config.yaml
n_layer: 14
d_model: 576
n_head: 9
n_kv_head: 9
head_dim: 64
d_mlp: 2304
vocab_size: 11205
activation: "gelu"
norm: "layernorm"
norm_place: "pre"
norm_eps: 1e-05
positions: "rope"
rope_base: 10000.0
rope_fraction: 0.25
qk_norm: false
attn_scale: 0.125
bias: "none"
tie_embeddings: false
parallel_block: true
init: "uniform"
init_std_qkv: 0.0269
init_std_o: 0.0
init_std_up: 0.0269
init_std_down: 0.0
optimizer: "muon_variant"
lr: 0.00572
lr_mult_o: 4.0
beta1: 0.9
lr_head: 0.00487
warmup_steps: 200
schedule: "wsd"
decay_fraction: 0.836
decay_shape: "linear"
final_lr_fraction: 0.0
batch_tokens: [32768, 65536, 98304]
seq_len: 1024
doc_mask: false
train_tokens: 497800000
steps: 8103
dataset: "wikipedia_en"
Each number is 128 + 24 x the weight over the matrix's rms, rounded and kept within 0 to 255. Layers, rows and columns count from 0. Numbers have three digits each.

# down: layer 11 MLP down (transposed), 2304x576, rms 0.0512, rows 1183-1218, columns 384-575
# up: layer 11 MLP up, 2304x576, rms 0.0907, rows 1184-1219, columns 384-575
down1183:092122093154134063123128169096117110118155122141141165091156145116155148132093135126129201150093119135134153096116141132177139132146176115104101123115141139130095170123108134122131131114116159135139080124110118151178083122117131159103153133126148110116145123138133156101130167119079150092137128121115163135129142096118174121133097151124169151138135127140151174097121119096122152135112174067139141113125109114098090143094144134141169103142151107096164130128107137157135154107107167149116124095084180085134111126092129132119183102155144119099147116149108159107098153069166156150
up1184:121143155097094137150141160160106121084101122090124123095128183136099144096107107118126160175099161167085137117106144101143077120118117152108103124124094091135138108121127140136130137124080109113146151126109095153121074145124124151169117118133130102139120165146117106121138128150113091107110162091132155146180136111111133120100175124114124071142120125110139107108099103125128166147114107106102113113132124116118125177092112150126092135099142109114117133100137128118142137167120136124142120149132172182149152110131091172155169149119106110130128109095161156074112137163147153106
down1184:142104105104145146140095085115119106161103121172147118181115091093162140162133131150105146124171111125099127153151107123090174126150125156108135110133106150162152140152115111072108150141165165128118119130147187093112152100126111126131154134063154168098172115109160109162132131124075152169124103144110062120137144125167141123083145106137113154091127135130114128166162123149139131121119160160123164129132112132146098095185119113126172111162117129115123118145133139123122120119106176145108119129134106128126116174122190138127103126117121144125175134126119113076133114127110064172
up1185:123115099078109116130100112156116144134153164115122149132147101148097186129105131146092098070066119081137122135123078160083116157070135136120108113127136114125150153108110165103135117105106097144109162130161165141133156103135140102137104095172129132113156110140152110089157083171119178101102129138185147140115113133148139144103144125132116139104122152107175126142088129145106106133121109112106098124163138107111155094164098137104169124137125120128103109132163122106130137096127081096126121145126140162138197129070157152111129086114125108130083174104124149095097111217136099115
down1185:122123167152146120113102164130148112105114102121134096100121127078148146145130127101119134135127136126125139114151111065147140115123136112092148200127104137132153125127151069139124152109144167106128095129105144133155109143114160136156149147155129155148116128152112149115136162100106164168129143127103140106130111089124132130096144121107098148158119118165087118099164123146120156113164179119160112109130117163161127120134170159131080106130107112082120132147134152169103140145118137121137123091179076095092099147127100121113112143149143145131105102130153120120127082066184146127
up1186:115141127103133182148155095170127129141129124171130152108168126143134166127168127159179135146138147137138146076116153115164088134119103174166118121073147140118131143114121148085107146123109136154140120116175102118099116145150077129108115098150107148113143124135152180157148135089128114103149097125136104147156080155104106104128133140106150101123134114095125152046166139135177126126090150073123152114140098120131074142133101145101127145162100136137131105133144112140173143108110126164127121136127155090100137135153120083118126139185167143148116110118139111115129112089124138155
down1186:124141103118137113092103116080157070159126143132129132176098136103155105163121114088128137123113084112129118159149135133128126159117140136137202146147108108142147138184136106150133125135099150131114128161105109136139147126128138145142107151104157124110153127137135089143075124145122139136118138160135115092129157139150154125126132124185091159140101116126145131159127114148111154120112111142140151114082113109102130101120119126102121141113185097120139168137111117116133139134114144153109164114172143127128069147127097087120107121106104119096111173133149128143122180151095121112
up1187:118157131081135144142129091166170160096101149141154091116164094136115133172130131116124134136101141143127131143138178088122091112106116119075162160136090114146130128114136125115102106145149161095136126154105167150135084157101099137107118115110137066161077128109130105147131161126097116149134177092137158089116087135099123117116143060118107104153158119123092150114098135157131124126122122121145117110152111145138158098151183107139136117140113127165128076127150108153098115135124111113166135117140152106116091110124172137132099108143144145083118144124110125155102143106071139112
down1187:127135126137144160121129114117087091156107143101063124102180118145160168126156132111111144085107130105149101132097111173150094122144112125101140119112145110165126144100129155131139179144085144112168101133149133155096157154155137103136179132110123151123154115161126120093144138127169166139114100095119105126138106142120127093144122116093146102127157113143085154162123096128119115124147165114141146134086091116165132143135098151146098118119135165141109154144099132085113147145131129116097079095086079063157157109131135153127115192128154110131110128148116106107124124120164133156
up1188:155132092090118139091112146105127135134159121092090142146115105112121090175110151101151131079140153101137090108143122095126112115134110141139120126112108130149145114137148123099093078108121152179123145064122121180155141107112107128103147124114111141135074126142139145146153155110148183184129133105109132132170148136108194131119120160170125129119137137165136114154121105089144133184086126139161101091141123138164067135158135147126136137162131143127127123094109145178138161103128092131109119101105148119145083137099129124155111064106154102141088145150134135141132133156097145123
down1188:100152126126141114166120143091144174165135130123160158105139141144144105155116101115099142112133144124100127125125074110114125097106059143136125111130125104044119143141126116134109102143063135111102083145138131144139111106133123130110112162142097110142139098120176131127112172159182133124125179094121133110162147186105183156096130094116125094141145137126119084161147083132148142111091159149138104149115127193118136140106098099173134121111132088139139117133103155118079164096083151156138119127141095112146134076145125082117089113135107126149095100098154161099127126140128137069
up1189:090142133138117118163120093145134129116134097114142097096132113133157158148140132166146104109133128154169083127105119121117080117140102138100124164162120127130085120088114111146138092144123105081139117164138097163162120134133116129125130113133141155142104152078133143163198132117128094151129130154129129147102104162066107104101140098110179203121117163152114113155134100111135136108120147107157124129154097125134141153151102114112141112158143186111131114127100082102102074123139147099134169161071118123138146127124146147102129128109078152130138120128130120110091077132093102135
down1189:126134084122119119097133171155125138108117096141087134149103126157108080148102101132097178134127150122111132140126148169116139120098180131150091124105127118151152137158132146126138163122159142138110142129087133137081108127154171143170073121092131086106079122084136112125115143176150119136132139159126146089145144138173168179109149109105137107136143110127128136110178144106152129135170121161128141112096182091120146088160116154192145109131117111132154105140149158146141128135139119144163085120129130132094087141109084159122147101168143114169119116073113134141141168103170120160
up1190:112097119130090135120101138098158164153118072130138136127117166162156141132127153102150152112171151132147118134129124097105110173120098105134090089106111098126155174125135082150149106154171093098113127128105109152076140126116136127132148143113136147149091122143151162109084139111153137150109101127117174123173129093112081114130105136162112117120106165153115123136181136128132120113088122109094150061130131170159135101183153099151096171187169072086129121152112121098123151145105125122096120106163103070123093169108133117090073125123128106143106159128131121135130088134125097126
down1190:163123124151135114141145080137099133134128159135104158113049139075145132121111100109081130085112103150155098110107130095137077142141155132097164182115080120114116108112141143141152128144100150129101126157123143145159123127178147183129136149169134100132115125121168125191120128152122096171095096118144147132106133123137182151115141087139148126113191105113136140141122121126135098128125085127162169149121141098133112171111120143115129119136114136139164114086139152174156121124150116129142147110125119139142151111175081129161130147128186113156143169087094138127113181121100149141
up1191:178123145117123152117120111135138139149133088111104149133112086121129158146119149168114108144110121132133116133129130132144119116167110147170164128095128104126072151120144104162115142132114142105099136112139126116115115096124147136142122128098170081132122108120155150134130164132139114128114140162102134088133101162102130121145133094138155100120151100105150106094122152104191154130161141147131149079116129119125101098125140154104131105114115128122108165143119140141171160145093163097126129136124132122127127129142102155131114151109162110165162176138126061123113158137133122122
down1191:076091109113098114139142102105123129118122135148163138165094101135140106131129127148157143148146141139142184135107156127129113112102113107127133170137101147112091141114130090147158155149150141117135133123127090153117123095189127131124111094109125133147143179072118146099095070171118142136135131109135158110109130120124097113151089165134125143097119103179105117116136126102090101145174136155130111157104149140158099122141139109099112092130174149152116131109125086134138090117103102131130093114102148132073147170162109130137097115127151116147130141120123129118156084107158142108
up1192:151129159130138136147144127148095132130117105109094130148140144145112153105104138130154091148107163083129138089148118137122125158156125173152154105163098154095105105114093152157139135118147118132146175151120130120106146114144135141132105091124141130126113110145126125124116122102128155114125118158144108139134122118088086162114141116148125137156138126126171096149141109163140155116110146158133101116136132120140096134130114102148065154142150130120167125129153149093147140145133082130138110154138151104156109159132118149146153124130127094129138098093133075122138081143122148161
down1192:125173134134114111115120124111171107133119136147140151110122155098129135133174137105124144126117121153094112119105113125128112139123100134119106147124151095135117133120161152115067114101143129091133052142128103129122116096113107123128115142144120143165129132164193107113171139179151143126130147129109147129137128137152131134122111142149133114138107114127153146109112134096149164146158115122158157116140123111106138110107128117107129141121113141112111134158107078147113142085065161104156160111124157144112151104128095157120118100125145127129152143125087098128161133157168120118
up1193:133109093116113118106162088111141126145116090096085131118135156158104113136118119162107110095144131116088131144107120157111128108109116168149122096139158115119146097130146111152133147114087128131165156104121097130105132105094175138147131136134147148099136107116168117132089087131141134143156130101113139145079150130119096074100153142142147121104147102100141131145147098130144142137124127152118144155106129109130149103129130119128132118138141130150175090133111108127071171136135145163117150127135095110168120141135118200139102144130127131083138101123136090105104140113141131156
down1193:113110108097145101120150138155104120145191153123129140146113084128155126126136136128126123123089123108142181126157093101127106086117138152123124145133115116107119145125122135118170155130158120106149148125131125131119127112182117123141167095115132113124156114130128166113141136142131106094145178110142114139161096124115161143129089140143148143117110124086164114148096124129112137108117123076136128137149101118107126157111153123173129108117103150120112123147140187137085118121121153109094119142162101146158135131168135109156144132110140113124147117105139137088156093130109099153
up1194:077100138149122122159110129135137090127090131166103121151161108093157104117122143117092078131116109102136125130097163113115146131152153109130147115117138150116105110158118089150151127106175137124126116132141121151163151167145160140129143153124178112115096159115159153133107143126120170104184130068086141107105166132095140109121110105129092186097125140111129132135150086115077130115137149177105164080125079150132139114130166080174072116118118074132146116136115179202155129132135133157141151136126151167081129135136094131105133124156110104092128116179136149183101121156086136160
down1194:107163162096103112107097086122118139133207099119131161075172149131136145110140103145127141158103160138128110159111119146109128152113143093092130156130103161149164087141118195134107060097117179140106107141132150158099042130129156063111142144137132195105128115098176100112116143140099122160100116167083126110090119116140140145164112115138143143101102145096135116119141166156118170102109176115157103128137137115183131120125145143129111128119144116118121180038099168152091145146170165124114159096184131129127138116113131091134131168110139142133102174151139069140117137164117119118
up1195:129117082127083130134114126123083125089126097117128111110164092131194089147089098102163131119122138140149097117138153099165111170091110116115167117132084158149151136159146116142154068134160134162102091102119150151165149076136120128149089151075146101133158101148099106138143112171103129113139129140105107136107112120159112141140123118115125125078153102166142116129125175138121141145153154129134137126098127133124116128127123093124163111102139145166135163095105155151084168100130143133132120119105098153134165102127138141102153127121141095103107167162069146136111114102104166137
down1195:191142112138072127155135141078138091145127149107155135124150144135119142182156098117114106155083148151135128121155141126117123101148123126108122093179152100152147140115134159144123090104125088096133137111132134142164141129143093146145129123203131154148098139137119147114149112136126160103133076123158144131182146103132161106104129127104163112146098128144170066128109110118095145118146141153127093123110143121125139111156184161118108132110124140137133084124112111095178120103141127136164134123129124141131145137139139140148153135117149109126121093129171142145146170132091113159
up1196:137142139145120134148114096114116056090150084136140149121134175111120074136122145118157110098157116113167076139139039117170141114120137088135153136132127120114119120102144140118135117095130129100167126133150140113139124141136148186168156137129125112138028159125134120120170075142094115166117151113104110159154115112146095149140138106141100114109167111158140133133120154160095095161144153110141082130102176084096128179138178108148136134111127128150163132106150133135143144068122092118133119163154126119150132098167137172119138159152148103104128093178130145131163082151144128112
down1196:128112119161128124109169128107162164145119151146126108166109061138111095108107121148105125141076083134130158145099120124093098114126121130120116112120105121127143130117130155125137151118120151156151105117173125143136085124089143132170151118137138136117187170116119129123115130147179085088152130142145065109149139146114143108145122132175123089127132110144135127125102123127138123134156101106116124120143091127136133084081120133122103150128145144091151125120122123129121114138100154117126128138162136102057136100084170123098128097153102137140103175091096121129127177139127102150
up1197:128136129143091126158146116139100125134139115156149147124129097127123141144150093141138106144125155110144099130150124123120095093109169166161116165137121113146088148087147138168081097149120115146108128132145130147086153118148154130118108124125106080148143129177123164159140156118150153138133121113162119116122069081115121118149107092103187119110150123119135125152128128096108140107175119098132119105100135152180083122111101147097104138163113091138112128113156138117128142152092098137147140125165138167145171101143155145116116119118101117110148113155141112176159135118107084117
down1197:117189133116122134152135097098135138147149130087132146095139114142145134107092122085145158127116091125159115155124130084180143134142091142122109159138183130112141112109106161124097129079123147131150087126142163089083137100106144158078123160108156104132147140147114165101108142098104146159130131152079154107171114138123100133125149162110090082153126130156127081109157137101143148105106139151154136123125140111119112181143134139149107138135154118157100144156122152156157127135143103126083083175120151095156124124115111078118131086124158101113105152154145146092124096129164155110
up1198:152111132159109130091096144132133070156098118135111174171118069096125100108115109108101137148080111137113133127151144104121126086184170111166124180130125098144101125093158108120126156171149117167107135148155184156126178147103141120134145118115113118121125112085109103111147133087104158125095087136129149122132123124159123140093136125126135099137154095108154108163123136118112127141141128105130154132155097149170065143122099147172141124160092148131134113122157142109113139135130125149090142133093172135172132130109107149121130131123144093181124133115145114143136169141117073126
down1198:114137161129127123124144112088127116111161118087110108131100112112125129097116142118142115139143115154134104149123110135130089161154109129144130122093142149112125116128118092083131124137098170128118115138101114115123077188126138131182147090124125159154135117163130122123154129109134158143176144096097087141122083087111103123119107126151121130132129109111092103083117109129133147167159160114111144134120122082148153114141103138149121136136134109149152115117108116157124131146098110144141089123191097102128111120132157121149134131116157122124110146070111120137115138146130137098
up1199:126091120103145112138116086125138106104141139121125121143130164148144161123137142141115126133148167135139122115116108151111117130133146055159139150113139100144105123088102109178137066131137146156100153110160142140155124134123105112130145155130151143123111093131142148139131148130116110185093170152116119094159133067121156133153132129128128097112119153133151091122102157119140138152102097165099115136115173103135104149121155125119120152109117120078185119126129168146151133090108112138141146155143122149144177158137146114128091140134115142166115108107110092079131117104134150138
down1199:135148134165150123152153124136133114086128105109110118146115106161095127156157117175130125158136174107118135115125135138138132142125126132144123169096164141143104094168144182161112115138153161074113148098143139119091136136099110125131117099145150148113107103120097181127108094169149139123141111136150100087126127144147167110091117108101062156141152104115152120152124126122086114089144122116121123108127074157157188125138147098114160157097142120164146124124130131144105095131123155128116126137093157137151113108116121127103117108133152086124189136161092170136126102137122146115
up1200:122088149132098117139165124089148150167079109114105156113103084093179150151139166153110163118090167103141059129120142122107126126097131128147127099138110152120106144121181115137153148125152165119184150143091129142127089133166148149128111117128163151083156093132123144094137141125158122130134117134119089177099118125123136163090131139105146125088142145123115160101141094102096094142130144101169121117141114092140208118135145164138111160144133153133122118139130111121150168114159122141149166090146175152144190071096100104083100115117160078107172136118108129129097097174144146083
down1200:114174128157173139139106079175115114113154123082086132118119123146095152100176096121150152115120115116146137097124155063154168120156161089104128167144141158152107162066141119126082146151123125108117125083135145131117101147059120144136184141143139124158088152119120101155136135139098118177104218079144125093129160117148118106119153126149090127129088103122128090124130168147132142112119149136135140154136153119123115175140164127126105114098125103149164133153128092114145112133128100137136088148110067114123127118128137154163139136107121119122109151116117152085149131082157072133
up1201:136173146142123066094157092115153117154126167179128156158107165096076120118153112147154115135159118134111139104141135110136134117094156122103137105151110121164155151126176145139118117096099126137145113113126136155111134062083141132131124146096115123102135129121185133145157071153070093188088190142139145109058134106134098161109130125147136098135144106136142134119126119141090090075132111104130137106116129178138111098117106146127087140109075137146141127065159106139111112141082170146114164194127110198071162127123141130165125152130139160100165145134136125126102127130122159115
down1201:103126148106165107092160128137134068129156101095125120089114121133151110100088135146100127118096093111141149141149137119140151133150166142093140096126116099111106097135104118075132141126131097136108128120155099088091117134144091095138143151129174140124135131122145149149073151114132136127150095158145069182152122110127113118122102113135153157105170130107122115124112073115139126132135134174072150138088114132100138119157179146140108130110144084096114106128133136131118132113127087182158119076109122144144152118067099142124111126122089150122106145087161120107145106125130098162
up1202:105101148139131180117129116101113142126130100163108128158121147134154173121148170107162147173096128092121117110157100130116132128163137166131154130167140129134135128142153171174111137083147133118129122176103148089140111126137137142115112119157139111134091131136127142132161160119130150150133128130102124138116114098114162105185134142135119148153137096127091133121129096099102072134129127129130152119134110142164137107125100126137135132096133113159156164148187127105154145112144127093106135107095129149154096117185119097122149152135148094077163145093080115127135126099156146160
down1202:100152089148077122115125111115162145146117127175158148112146140136141111097108130094097132165109103143160116105144125161103168089128107148140112135115103110128072134129118090099139144132093135140144121134132112117127154152133126069121177108114115118087121133093086130122132132141114090116126167086136141165094123113125132158109139109115148124105174128147117136089122140101142152126160127136144134100101124139113118117106118127149133085124116166141121131128095102164117143148149130145139146169167130140134102120131151159134120124117089142081121143098152136143167088134077103108
up1203:141124108095098148149092109097077114109129144142145121143154154156129093073149099146128128096164127103168118149131119114138122132151138127071145147137108087139148164132112143089126133137154116148182117130087140130166082139169114148114137138119152127156122141131123131154180123133106132152175156109086111076131151089120141120098097125138141187144138131122133074115103144107139138097125139112116113124140149133114145155140099091139154140188155188113107138179092134162130114140109128140114143154131117154096096136094149100130122168142114160144136135124097143102107118117119131116
down1203:091139118095105119092133124134128140134152096148152139101096142139146148143126129110162153110096131150142159138149141138149121128050160088144122103119173126121104132106206114066089096141160160102134138131187072117101144106159176138068103133107163116062135185107146121122119140151173087147116127149134122133106122162115135140141137134132134113135141167142139170168120123105154108159133105099138133117147139127126135133118162112090157141140130110131134120131151113089118162100154103094075152117100103117134090139133128109131112098101150098135107108146133163167128129100101131180
up1204:141143177091112119118086088102131150118114133104150123164095154125142163104123128171143113116085132186145119145180140131100114162114146151121145122126099140142169149073176117120095117149126108166138119092129170135105113119149141139137182124160184133156127107154108074160085128100104187178117156134135159127141131118150113137123116114172118159083144138120144135126128142126110082158155098114130124116147132142165126106113146137160118179164123079146116095156067125105107116116160162080173130123146104100091113149146135101142165121175165145154120138161118183135127120168132110178
down1204:160215113105110144100122107089146174123136120154114133143135154094124165137188115166171035146111140128123089138138149118110140187106161097128140138090123145110119162113120108135134168133110121162131154164088156139133125103110160145127142083174146126129097111153117082137143149187106164132115129100168147123105113136166122143156133109127140140108162102119092099099109114108126123133101115146156160137147123163138139122154129141092090144138135125101163078130140101115088170159103149079125132142133071098169136098151134138106119090138172134074111149096123140164191128121153133136
up1205:173159151103162138144117115146131142135124107142119128122137143133171123137135159078097110118136136103133163099159107127146134178140138125132113154142095184133134161124167125123100080131123122110093124189101135159116127140144179131099132131106122157117102098096115127100119113150178149134114154141107152111136114093149101114099109126145088139145131129142161108172097106150091120134164101138113123115146131111116120137165120122143171132128124157154141134079170086120098137108188096132158130141095127077121189112136108097096095119080144150161144149134137126159088113104083121143
down1205:164093161111122205085079150183121091115151105099097165165147128126118140149146157125160126136125128123127167123160164143113138146142104124117163126078110113083139125128060145115083120148170098139122075120062136094136122159145070129195095131151112134132157149160131094169162138116092106179101117104083119116121104116133118123179135185133183146130108099118117116098144127128107152138140121109143103149142145141072131119106153155123046106163118122133105183139112125155125110146044104138060110065140140117084074108171125083139056116105133120128094146160102149134102128153116211092
up1206:215119104096121132112154132171102124134133100157146107099165169157155128148099086149148120160131108089133155101123123129113107099185123121131130147165104109161142130110086117154137125116148151105133115124094146146169136134113128153126132172169124155125116103130121145159153174098150131094157167148100127083123084120124147110133144162146159151158139128142118124146140142119134160087114139172113123099140134139145097092131134132089092148119106124091125110162122149148169148075138116151107142120121132140097137139103104116167151185128090110175110117146137141122139141094131131176
down1206:139126171130085111145077116127104096156154169105111119058162100100129134135132130101131132141138110114167101165106160137162144138103109118174132124140083146126137144134120116102105135134152114086093112154111151136123104116147089136139130111110179138158118114088131117110113084157048141130141150137128165085097138117125157112124114093122110106111091123156131111099094090130143120157120133119157137146165086092137122128152099107128109181104146138139144103149127151100101129139090131158089107121104128067139094128169117111084161161134122145060117118071119142108121144145137127123
up1207:168095137111111076143138122131137126116140127121125085097105142111128152144080131129125167091158113092163129130144139120166073123168141144118097186131120135111144109128150116148176110130107106153155139118128114110138118143101147148171163170098125124085181118116083127097157157164110134156128152111119108122164082157103082148148145174165087117096131094087140159135157113143130085139077147119138184095127103095120157158122133088124096131151162163126109114120139109166121123154103130145165087135098088141158138130136133144134167141146128153132140119139158113124121112132107114143
down1207:125148100164168160142112127152109075155102130125116136095150129124152159146154140132129135162140133117131120110127127117132095102077082119084135146143168157135144115125121163134171125111112113116118108125137095085145124129131122153135088123139087108145121150149137152157143129131088109164113130100126109132116124119115140113124108098096153110152144149125091117118126128132137120149128153164152120106153144108124083151123134125164099131126145095113136117126113100185141121143131091088121114115138094168138111103107117134119156135138134138117129115163116129110153096109173119105
up1208:154127157194112103155116108122082131121138092078160142130155095089155116107130159132153127087114114091187097111101097158098135173152102169149154159117101135087151134110094150104129094145140092108140124125157162180134128148103177155153132136147119155132122135165116105106099151109109156117108157170125137147126095120146161132137138107124132142142111064109143131122134079113116125111113149161167099140114137145146079112114124107112128116152158137106128146127167166104122120173137098129124098143147084177125118131067142178118110094141135090119127164126128146126174088116142138127
down1208:128090104128083128115165144130122137111146084097145123131125145165136110138180126144118136107170142138135092131110149147124121153157098144138142050178166084128122099129154130161138133137163089135126135117139064090126157079118102133145140163154094123145115077158143119109188151122125093113094090148125136089113189185176151152140120158133108156169066121133138114124169176164140177114115144106142154137145088107114128110078119143125117121106087118123111134136088104109116136143106196090136155080162105177137169151134145120189112132111167134100134132132101132143103165137178118185
up1209:139102173145155119115156143118130142114199123139170122142114114105175092101100155101171131125145080113159155118114092122115134098128174085172150114130167093108165111162143126136135143154158154143123070161119140124134163124127166133144096143164106129134178103123142154109099134144120151154103119100150098158144100123105140125110115173071147117135128111109138075129102091087120133132125101097130126166142159132117116139129139096137085131116134104106122122127151116106117108098128174104161093113101096091128152116123100151132155131186092127139106154123115109082121155146100125147
down1209:116131123104104099159122140156164181147115102172126141105134139079118097147128090091090144116138159131159132130131159134164107128121092108117117095094171166115140105127170103105141070158090130157099121156138140158113146063146177120141124124134085097123102129146089129148108166134129128149111117129170084106136158170134118085159180161156092120121106137100120181175163142070102116111112094094117136113140127184131146122136107156153107106113179129132140145111140173079119148154109152092090111131095137085142135143134122108110161117141140145132136105138095107118105122127132167120
up1210:095151134119136116172102159124159177165129139110167109172141110147109138101138114144113185133106095102136133151131109145122134146126107108158168152106145148096118151115137144159099123119174145090132154085137152081080126144154129157119130150124093142116103117118098152128166104159143116135139110145174083170072110087141118114153139144129118135118128125123100169128176174116127164087098148103128120076120126093117101171120109142152102147111139151102134154144093095150124127118126166142166150112117105115144116095130118153107145137123094150109100124153139130101070118146120133116
down1210:141129175130110157122136115125164110113135106135148138105149122137117105100191105144130133107103162127120116101150130130145132106136113110114122132171146127150139118141161115118157118084142132149147133148094098076164126121127083094141131130125145108158139169091112115113153160118167112153125130143150130112128126131099145152132112136161106087103135155137208137119136090111150125129150126152105083169087115153162128128134134108101110124138142098151116132127109116102104089118159114126104116142141103163127105107129095134094142110117102116099132126131126133134142113164078160133
up1211:136130145140148175116118149099133133193115109119122126165129122125147076140129173116132120099089144079113129124132120141175104122103146132167125139141129125067078095141145139145120110138122131120096175160163136135112117161123120156141133147142181173059108135161080108160155130146132168123122138115160112144126122166077135111150172161135146139069131120110100153121127131132109125144160172120135133080169146136128103148129137124141151127144117127140101156160104149130127139125117109116100149123092125144141130147146130100123113165129132129106103111144132103111133158093090099150
down1211:105117108133118147117180156189182149121090127131092100117099115092097157180137096132110150133120129183100122076143142129113158122133160116092142128108121118137123147142093133131170129104167070116173152168147096081106153118141088110143160104140051115182120112136095169096138113160132093118142124141143094120161122140154144170112109122109149130149098145143178166151127135113152114096120171117146174151110131085159099099063173110136146126133079123146118094188151142102098064150118049067142132153131178166097144107163102118108115146088157097157161147135113186112070107179121146099
up1212:098137150140140159136122152106150195141130099107121134135125141153102137095110095146157187152153114088093138111094095147115129133132071153129114118114106108155118104150159142123140098072128138143110104144122083122152130135135163127123146111109114113156093129130121112148095140115152159123092103187088126130128122125118109134151133111143157120115131175118078125097160134123155129134142094132161112128143137100199111133130120131067083104187178100174119190148167135119138126099150167092165186116120156124167153084150124151119156136153126148133141113132121124149134146118152132124
down1212:125120128083147081132131138107152116138119127162123136094175150141117119180132122127132125112134099143133081146140176156110133116132129145126120166132146140096158144162134096136145112131143156132133187065123127143157150108108152133135120132141164143154148118130088147143142124158143099130123167084111163139119127072083127093117077106142116105144149114127146139157143089109161126129119161109138139145114130111099125176098162128131112135167147148111104132151168108118103113135147142105143114128165128118141141112113155111148120130156111167107122104113123135128111131159162153092
up1213:118108135119131160126169139145105094175106106145151154139126142101135094168130141131122101118113103138116129112111126162158131084090129160117148142171089102174114156107131158139107067114092174123100131119147116109109141168151111149169079135132099127123128118133166140137096159094110111186164173145152102145131136108117156132111128150092102092117142141148138132162128149139103145095147106163123107089150098152088174191125119127115092130124120107179130100125163109117135104176127136125115095159086103111165120158130138124104132152151103122076123117097097108115124098173123135150
down1213:157098135129107068141086148129140124063105179105172185130127116123114178131091096131130138096136099169130103091150100122142098101101109149141158108122137154107115134157167103127126106145129128128094137112138101153142129113123106137133130119127135103142100133059159103138153120156152116136135127134088157104160128110131161130118125097163121123094118120112091137112139164148093120154150148122159149114156085151192163117113153120163108152164119133091145161105134170122131138105116132136138137152122131092134121095153104114139129111111138105140105137114080117143131107133088117136
up1214:124142165098135105100102134080152116140088113095125142131166143085160087152111079158127153142126132175136135132145095130106133114162120130101098163115130137125118160139137117125110108114150164125069127106130157135129194140098114180117080141096145120090138134125137124091071121150105156130122137163132110105147147138154106135145135136139094111113142126135173141104168123140160138134125123096152142109128151117113100139117148132156146118107122147113135102142105165123156135141124137108178195107133173136110137157106133117135116120138129119117119064152093086143152149142110126123
down1214:129121110159182144127094183150137154067089137144158165108102096161114145140143121151108171159107138122124109112080138136132083145176066093120084135133127129147074121104099113129133121139140061128140093135098131100129144095078122110115155074109133147104147134105139123105094089121108113150150122155144146149113120129165165112106130125116152150140137104133095144148108130137125149160147116136104127113124151088138107134153104159161132125121145150120121134128124092120132120138131171144121152165130153090136135132134097151104108107096100090135155105119115106073145120087123159099
up1215:182117117148119131120155151139122110110105159147108122150161112145152123140129141139082107137118109137112101131133179144158148125133167120148147131065154141132092099160132083085137142136125119154148166190117138117115093156098117135168140129137111174161118130147122164130139161138126120145118105144181123154158157117137154144112119122103100151144145145098145125112139133146140167128161126113116166085147147097139099120111080134160104136156113105148116122136142146138087128135108143152155113172144143124128115077121158105107120139139145138115118144108121153144135111143115075120
down1215:099093119131143118164137106106147090119165143124143139163115113125113119118140146104142108140117131140142131114141140159124134133113138108151127139125094137131158099108111137148142123128154125112123094136126149134163139097171117132125137077120168120138160114098137101142142128143144134143116127111149152154132129179145121120131122099122129142089123154102146121146150127120139116094118103182114139133128120129089139155136108119124136097147154140136156143146153134126127156120111118106143168127152131122123129147129123113127120141124114113138124153086132113124142126125164085163
up1216:116157104137125108138101145149132114121157092138162101151177203080104135117128097122110149159151134133159110118176115106113137134112112129120153150129138102155123095163137144114121113102117081119051100118069152140126176102109141070160114184105107136189108153065151125119137116155150093139095133136166168093100171187150189103119104129154110154167180115132095128098115118135116152113088140152171069124096141114122078124113137156147142158129153111102127156125102123134099133137177116155127109080109158130095159130142094123164109138114117151136151120154107162122134145141142158149
down1216:128133170118158116123168148101149114169132094135104126086113089138152138171146091102147088090145144109107132116115134138121112117163163094145127115126133100105128146132126130150109093169126147170125152123142111054121122096116125114131143107171073139110159122141080125116128138132137200143151167121097084160138075119121123109145141133102141127162142115101094158179139131131136119110121150149105131133136129120092171168123115130114112109124148115134137129101106133109146122111119081126124112136118159118148152109090137139099085095141148091137158127125160154121145087126147113132
up1217:138110119152112150124144120102147084107095167125128154134149150088107152097125099152113127101113105118110145121141153102132110119151115108137153155146129155155114152104121150152152087102096129104175151137145132097162135162124162109137110167117127087119114125141142104118132136108125092118134173135127134114141146145063137145115153106171117084170102103098102139148120114045096132126189130131146139102143097159135120099092183132070157151156092105141137106145170179121130131111134129095133106131119120152140147112136139153098163128128118135122145142150075102129143125131172124112
down1217:150120169128165145178131170178113104119101115102091090090116143114105118110156166127106116128108108147151135128126138125182137107126124083116110123163122106103109155150126163125107096146098131103104111152127122077142148149134100155153129179118149140128118126110113157163142143135153159103115165140157116120149139119196121100109145100154139124149151162099114102158161148135119130157119112106157150129131139165121111128122102064093107137122113152157150158122123127074156122116094130134161173092143174138153099150105167094161152125116151138165124138097153133137147156123085147112
up1218:118137125138152127106112134146177149147149154141126123101148123155152116142124097134159116082111118101147107103139088099143142118137132142122131097130105122164124132158106131132132142108072114123109127200120129177148126131134133153136140115167085099142133152112093162145150126119078103135085145086162159126143108125130102091169151155128101179132107132133150140092138144123128091128148117142152125113091165132126121142109098124117151142128102135118154178131117168115133141101113109124105146114127150100143089148138131129135104088116117158158142151113110135098106135121115135136
down1218:139149140142099138152137102101109096108115088121109128130060118150113111145091151108119117153125165106140134131138122138101130126104124132152138160124137147149133131108140132087132127144151146152136136091092112134110129145126155089159129084095082160086138180182120111133088124138162147115165138174135097095060099132128113153122122157133122088118131134101124139128116077121084120162117118104108144168137153162125133132158143137138132125099140131084165096117108116113123111128128105125127087135157094118118129138122153149147118135116118124101137080155147111169135128120113101134
up1219:143146113147132173157124172109123127115093139134179172130112146097126132125153090120159118108109141123122166159080115133156127121115102104156118154114111157100105124096068078093108142156132120140155161113073095122141161110076161180097121112123169020146104117161117182120143139125112094101107127137111140138106115096198136193160150131108122097156094123121142112133113113129112097114137149157136122136110105113174123098125140125139129109126187127142134134100160167126108140145141116155175093121108121125111136142102138154146062124131140076121160150111139115126137138185117089106